config.yaml
num_hidden_layers: 9
hidden_size: 256
positions: "rope"
rope_theta: 10000.0
rope_fraction: 1.0
tie_word_embeddings: false
init_std_qkv: 0.0253
init_std_up: 0.0253
init_std_down: 0.014
learning_rate: 0.00238
beta1: 0.9
max_seq_len: 256
doc_mask: true
train_tokens: 182800000
dataset: "wikipedia_en"
Each number is 500 + 40 x the weight over its row's rms, rounded and kept within 0 to 999. Layers, rows and columns count from 0. Numbers have three digits each. The size before them is the row's rms in percent of the matrix's.

# layer 5 attention key, 256x256, rms 0.0918, rows 0-99, columns 64-127
093:459491491455505575457542496527522452486531485501513550538523544472410502457446445444490488528554473513513450437553502495511428499526551473516497460524537473539482481564449462456503404436513511
089:526418489533560456524473498498505530508552487502447510442513496532464502628546553518431501522570524528482520549434492515480535499463507492488548516479458466462567437493557497527558586502518522
084:513467464546505533473545465538494462525474497495522521541526466469530527555485467494455532498435463454518452476466494456483495439459542494471561451531464478439520447534466546476509526451509441
097:473536496536524427529495463496599471487549476555409514536495530500531503479565472507480554507507538527523539551448452539476526436491476583511580496461481493458544444463514498516520560553514547
098:547470508499470537448504486553417482504529487485485557515542474469544531518523478451437514523505459526517413497495556516447478456509485514523539383505514550496510464515406544506498450506485458
086:516511483513515476474516491519485504525514515526483518510531476447530494513501427460417551520475549463540459505414592475475534511484485491475565455490478526486573471538475587497453547566474447
098:505459510517479513575508510511480499473548563494502535466500499545513467470521499452522455484506466460448517514512495495508476461526509490574541455492511520542482496441578507523540477557526515
083:473490566491470569505527464509487495495472528460496588509467526405543496510560473416448518485487509519563456392550505509502391451483508504517469430455516543425518472479490473520526431525444512
103:500496413530527510482516497486537499492524455467487391536496529509512468492496512500488439519476471448508546615458477506546614516487498517483523528526543514560474490508465604507529562533436535
104:464513469470481490444516509463555511482567467496426450448440540485529479485438484500563536502523518482526449488463488466541579583402535543448515553494537499509494502559469546530458489530488502
095:555488559522455535505522493468554545521496481545511534532542511483495431419434433482475487490602587561472384416494486542482419462546462518507479504521473500459421522447464456539512471513456526
089:518525552472472539511503463519468503443489478541462532499529488474471506533556435507436568479465471478540556452524471474438415471494467495470540492491465492432567419473478478450556444503545478
073:530522555485514583496477515526530515542485496588521515469515527463511487514518487510487490499457543520452549512509488464448467482560445491563526513442542430522546474497578400463515453530536504
099:441427540407545527506487554493509488523496520540480449514480523493503585493532466502525533494409510459580560521502495503499505437532529522522564498422512464511466422478532458516547469471499453
085:518507585523532602479464473513485507459503484522529442525479459474488507545541486473520530517522580523411539548473497534412480487545463480533508484494506501522551430494504476507468470522509508
123:428481442453489438548499507457448515547511577461505470448530498488469551461416544534541477552518494449498507515490554477550521548436542477496454513534530499581450558537519496470468558459504482
087:443483407523502418513475518496487515522521530473476476490525546516507493479517523446494503508559447504556400449508531456583508512434510487427489454512467537471420531503514516484479549491547499
110:484529520541616491497486606487484546480474493469528470492538500489474509497507470456441521505606557435523492549490552523566523484551453505485496459593458506633499486572527533443543499511427565
117:443474507460573501546480506469468530437590516466448502522494447539527498452573539465426507526484516518490446496488515477563533511466476459506566466458449491458484545491501493578485523568535545
105:583480534527490464468454489550527495465496464431536453474445470505507520579518497499555541470556508496444578511522378521498507532532468460464520489515537497599503502468559502435516479464487464
108:508492517501434509543519453491451557449532504506456546526477411458591504431569524505489431496471512491552481429514460477504467517454481497483527531502440471364454451502520466569493450545524509
103:498570478502450525464548511505565444580450499550536534503485553540460540551437498512539501506455460456457522488498554531452488478506537492522466494520522493542492506521493471434510469479508459
107:510524502592538522469474501537528498507456441494533435592407480449499515613496523495579502473540518459444530501503513561454498487495510459488521441464475486564529494462472497503464411498493471
124:473472471518587489525542540417446510484526426506529483525507516521436509550470460500532445507478420484507496494547469503479516501464470480515498430525563485620477573423431462459468536464534503
089:515521563524511524454505524544507480510430442596539505503460486502547489529466544539542579446443603447459589534458526510462538478527537549525500517502481522494545436501578493472549429506501420
113:429523464458534530502525561480508574475455526515580443561476507536483493481446508448521482523354490481556536565499569514509531455518487501502524445499437546602517544475490524532509492540484546
090:540562520479449557473520430526515450552446533539534520486462528489502517555490506511533561486456581474435572467462507532477524502537490544467489545516413562456524443551500465481492444535476420
111:448552421523514527502473538544508482569477443547489473477540604438448570518484530514531493513540467475478487523553590524532524453489450513480471505488515470575553503500470424489478420496485484
113:512490492420548490528467467511509514450527544531490506518523447474509458461548441484477484552445539521469515486549474435476578490531543463493541516484536452425493491539437465575533500565522533
118:450468476552521565550475472483509504490535526468527446523526522489520501477552555426473496563585530545563445546482485461504515491466437408512522481466483502504463470558486546558486528459534573
117:469467491554624476564475561434484516460515527502523434536485452480479548522513502538471468512499486479594471511513510538501472476518533519516510454504507487583459514474482519465515529456500516
111:458533444456521488571511467580495548455480499497526458482467556434521528552519447539492506534463499445460519494549468479552505520525476517461505477489496491493516500504520471458469429540504547
076:499502457478486522439453497534523516551567501500538425474559560483530525507499466523458487510494458452485472490482514508390441460527538470500518450472461494466527455490503498486449471446525471
084:498498537486516520502525534488512533441563515455490506456502465500514543488486464512528515467504460511447468576524505505531489509611559536482477501506482614516502524510509468463505483507442522
087:500544536462489551476530508540477412520516499527507583479527520446464518409482472538420493533527468468534468411546458468494512435511539501510495494492525510519455553466464439452520446545486446
089:494536494495530499500506485529564483464515428530422494498492495425521524530492525459499539500538483408407552521456546537521593501508433541514503480530507530507620523472551514504488491544501448
091:472487501499531493580518513493501487471490535440480520483519480514446488460487542443593510480549498483484484453536495512520540570527538439555456521522530538518439507468511429431549522501527568
095:506496522525512599525474467568538483521468449476582517527572517439452514440533518501533435528534502518492441440593471549500464546544488448498409468508555478578471557482476487476510469432487485
091:563495521576523490480482502495560495463519494484522503533529482542509488455431497488558485428561513501452523556446527498535607550547492545487543506569543489563549510482513521490505517514464534
084:493435535472453527529522478458553482532461494526471527494515508450509482489482531497540458535525482527448482524511549516477528526490393499554501557484494526559531526513512423468497526498518499
099:551551538547437513444489496509457519459468407467538450425558532439542499489509445476512510485513515551518534469569432494469495414481458507461455453519520466502539525477489533522458407521437437
091:522526524496469463476503489463414472536476543451486505461487504475556519514456527461480506451525483563509484500518505496515409464446552525495468480471408568475481491482458548487484464454491509
101:430463454418531495510457497478497453473520507507490487434560531504499504537534569499436507528498521452485508508466657469508525477472467538492497556523503568527508503507475466451473529505512517
079:482477548457523539489507559576517500515473483565511483480492470503530504533541475489434502459480534452495546498486506553455451476574498545599548436419518484514548418497562435494561489539539531
095:480483413476516483515456517489547534473545503561462455564492512476527524484509568506564478498487535435476521573434557522436585499409485504414545544525492460493504520540531452520468544500530534
108:483441551513501517557505510467432531522526542464540505531423464563538475462516532472479458516448504518552482520469469499594524583537497431466446540456416534489427509584542569481507588496502533
164:424461446469469490520507511458497508581525532500537502465496522487502530471380561569595439528516490479472556553491540464562494571482562495527460564499499476589457582549526509490443508454466446
082:520543430499490439509536531490477558478513451440460521534518518522514459480509494487454511493517457511648404479535572522552472452472475502428504491532500495467476513488454538503554575430509532
115:559569495524493486535449454526514498520490478498465501507566483404476488474628442459425497526485516474540446435569458479458483478462452486491502461531441452415534420439507474494493524504524528
084:422433537527510493500482456480511560475507491449525497438430462521545465517469529455520481517511487493444495501465469490535563580519511463548475484445482540523515486552460527537417475537501495
110:482488509454415438469529557456539510499494495485577520462499464604493529473435566529499433509477505548512447509466556465540501564496535492537440523471552472495508548548482505490510515429471504
110:528506585549426530476515427488500485466492459490464523502464489530564524548516509563474547496473518506523554511438514488478516486546436495533550530488426489491567454476513536522464445469496421
121:460557474453526483559510513537426460474531386527517502528534520501582512473542550451540396563516449506484483426553468503489554524512502451519516472512507521499482534452567501488488479507561501
122:456452440541553520434500589532515462452518481435483468534447520572467503461467553419536427471451397481525523490544506492473538485467453467568605526470437487563552529445543440521486437557538491
110:457428443429524503489470464404486505483503529514522539521454488533461509535493454465498538567412463500540491522461482562547522499531484478490505450500428532572478567508445558468510593451492559
114:487514555528474508485539518508506566417490503438467510514454458556531445489516529489503514524453513540533512540479489498481519498489473514494521543480470511459506457524521549562491425576514497
110:494494492515526544559513486481494517489525481482549515490470575601479529519440542584514497443505492451503486483501546459541457494595492553448535528551412563556421509499509511454532504449472464
109:491528474522506446554532504505446566453516476423435498506489462465510442479578462468494503510520475485501425469496440501543480550472504502539470452523435578437487538446516577515470559490522531
125:477401509538573541519491525484522510537532553511501482473465515456480490530517523493460454483500461442534518522514481522559480512528545480467516498467468571588428573522488539427478548494518557
107:406441459462521454519437493532503550442508573457492533562468456558539560506559485524426486543449471513568524532516493475579459514542482475554517499484440400538502469577573550506474479456512561
099:513491538449493541464513465523560460540464488504505560461436511527429503566462493500526544511469556461399535487487524516433546516529557526565497522471533554466551491505458442504506460510458495
104:538467498458520536517467466429479473534467463574517452431543555516476537492501494486560559471496541483472506530448520529443607486526491476499490531515554536521531518501425453554538542513482522
099:559527532522484538443555465498490465501469448470533502472504508522456431581500501480524497429533503527439500424460538534400489554463507548476479485508472526471493534454423582475490504419483507
104:456508501502470474581539428440449573523463511498450594533502454441523439455560537441518488466414494505495465437494513480510452536479477444451575546472489485449419472514441528522472507521518507
038:499470459542430568477548547554474508564478517512480476522451504531485530462454520515522457456486494495461560562509509555474530534455490475545552457486505575526452480513487521491521484490522451
080:548537507510466427496554525472496472531450439548454521550530494484517534515484535426526531424522558564538517490508543565527482465519426562425483464467516450542488513515487516492480542458482536
100:486459504445524391531487478494474552526525464473591515488485439462570450511523511477491464528544523576573437467472513512534417494534497486468488386513484485492457531517451572541447555477467475
103:495477517447471538501506528472476488441419460517494457509541548532443502482492457509492458478472455413530578515533458468425605491453450462490581533454498516571587468411504447466552482569455514
061:449540506484507497506468499519491449511540470530567467474435472523530463462482532480456498440504507526523498600506495496553511506448521512563533442472537533475573554491537516541513586501517501
076:553499518475480465473504483485432467464477425541562547522527450500572460516509496517434489457592473518587453536464527513442447503500521475509483412507537473520569522481466555522522588533426528
077:494518492505487540508499518577496513478445581487501541580519459497527483503492474591515561489435393531500555486478532529460457513514486503545516463536478529448505508488544483529488454512515482
076:534485446530478464455507532478548454488486474546473572541437524493555572524513439467461517467466479476566543507478460520484546474436511409533522449513464465412504490555557536439480508542536511
073:447444497455560563502477506472442453535510506526532419495552485582481523482552475516503504434442370469542515454471501519512451469442498495514439396583481488540481580516512451458488567483550452
095:527522509529457481562496550462481531496515516492513532504441420494477419464503476470588513440517503522437468475448474539505414531607481512466478517439498534452479527452460509532485521495460578
109:562539482485538457536573584450476528482523525513517446500452463483512454449554547519522522507540543564548488466434448485553438480506515561476559505467542510449467513480432528526523502469483512
079:460521500531444517448491466484492488556537513539495542483565579540551501516445459477471514437476438499540479547510541501484542459473459481471472470497492471547528560522567528458492536558537412
104:502461542520578458452461543566512492457470497571498518618548485475490469526471464507442526462565488511509521498491510555508429469474489535558429501576511524493522471530524503485545549526449562
095:505441516475532479479485579562537565430490465517515473538419473507495451497482535514505490525532585537552485538507439528556487545588506535476525484510559487517464498520446499522475449446470585
096:528427486487503576493460478525466557480458506562538504448523486403516535506571540484560550490548531485510500506510537555506530509567495490462537448476462477565430552491600555532549534504466500
090:493522517494463474513387487530490514560561433532520508500554515555550517459497422469469480497569534523508510560469485536479457483461479531486508452467446443543467543548543576543439499561468474
119:503558522533494522489535554480483445561512486463525488505538531477563532526496497524441575466505458499467605531479483516523463480556406490483526474500462516539527528451443507441510526537479443
114:543565525493485479547505487483504541545502526562484511459520399429464523538519518456529468472545535482473484471509587528504501490500571544511486476581524521497504489529548510528509546479444505
108:477512488495504534490541483411516432499487482501436472492465506510463496514456524542565487502435511405449592469496432522528592498506483495477586534495562526544501499485530490421514485506527492
123:480531548459472578536480479484497479570472521497490551490570470471528504534493479431413521480551506493438440490469541552441474445582500432474396507578461520565523536481499536508522513445451482
113:520448503427517489529505539480541490509503511505507470466529535515552505500527443421443477481572441550448509433488473525491502452505448507530486454482508487573483543448497512467469472555513507
100:512495534510501478456462474527540511507509547544531568494528393560506506472456490442437532508596505467563531551510499511523479518462576517504487474558454524529535486543480510506517497511462531
117:486513462456498515531480549501454504517443494490481430491507548522509516446508559549534486570456519476513505563494502440522570496473491511393606519494502492476419520524460428497488495475559491
111:485464479397460522546503469460486504492457563501495474447533499554460502518520531462512434576547593467479474513495559492530525536417551438453489525482524470443463518579481459487513526430529533
114:526581474553535525507499519492507463447494480432489464513445500412540420566445576499499513480455423506409535492463444482511555499483418434483518568486498531524514485454546492485500450491534470
122:495481508533511492477516507527470489569519478532504522553498552543501504465447459503436517514518444524536421552493466519472463514525492514498464513515413563556477489503418520495469447515487436
102:457539472549489426508541433487478542452561482477464545464464453482512506536471516527590535447540549490495517470536496544511516510540556603572509454503592513441501484468598493526526541511523549
103:500584542535478457501503480523517529488519476530521513523466536511498478459489478528471522461531419511554491497505461472437490501434545589528423565558445521482517483520497481496522505469483474
101:545476574538554437484495488524503543532510398546468503537492532491515443552528459504487545418535472496527492576478504493480490538443482475505475516486435518486543493458497517529493537579524526
123:537543515517494541568516456502524520502449518453490513446510430440466444573545481477558515466552557485532530414484539501514528437546506465498495467559572492383481457471521488540506570449458578
106:552501490452537502475469548549508461572489462549482489512557482361440502542503493563537538509476564435499547515520452518528520513558505552491537448493538454517503502455508462526522541520448491
129:520495527471565495592507457496462479514483457505486531482496465441495468469540487551549432568472528478428509428514487536501566482468556572460527535529480509401500492482545495497530508478463473
041:492487452470507520473539548444545545566512501538512490480484508483465574522486503493489475471546492491428503527475489481507528486632508546538563578465574548552471458518459508463508509527476541
074:569535494431465601464547467458526484534469494501486572487481441502509497473476461478466537508502530501453498453531472510464549464501545479481523521502518549448532507514410395462480532512484481
083:546502495486483457535546574438460537472526544448582467500463467515449457412469554573443529534504520502531478529500488512470473489478514514530400449432405549482452521533498605518475498493543517
126:494494522538479561439490503473482421504493491484433467461481528530452511541512472506509565490486375416471561530503501504450560487508480491515564581524569565526583476459529434391518469540533545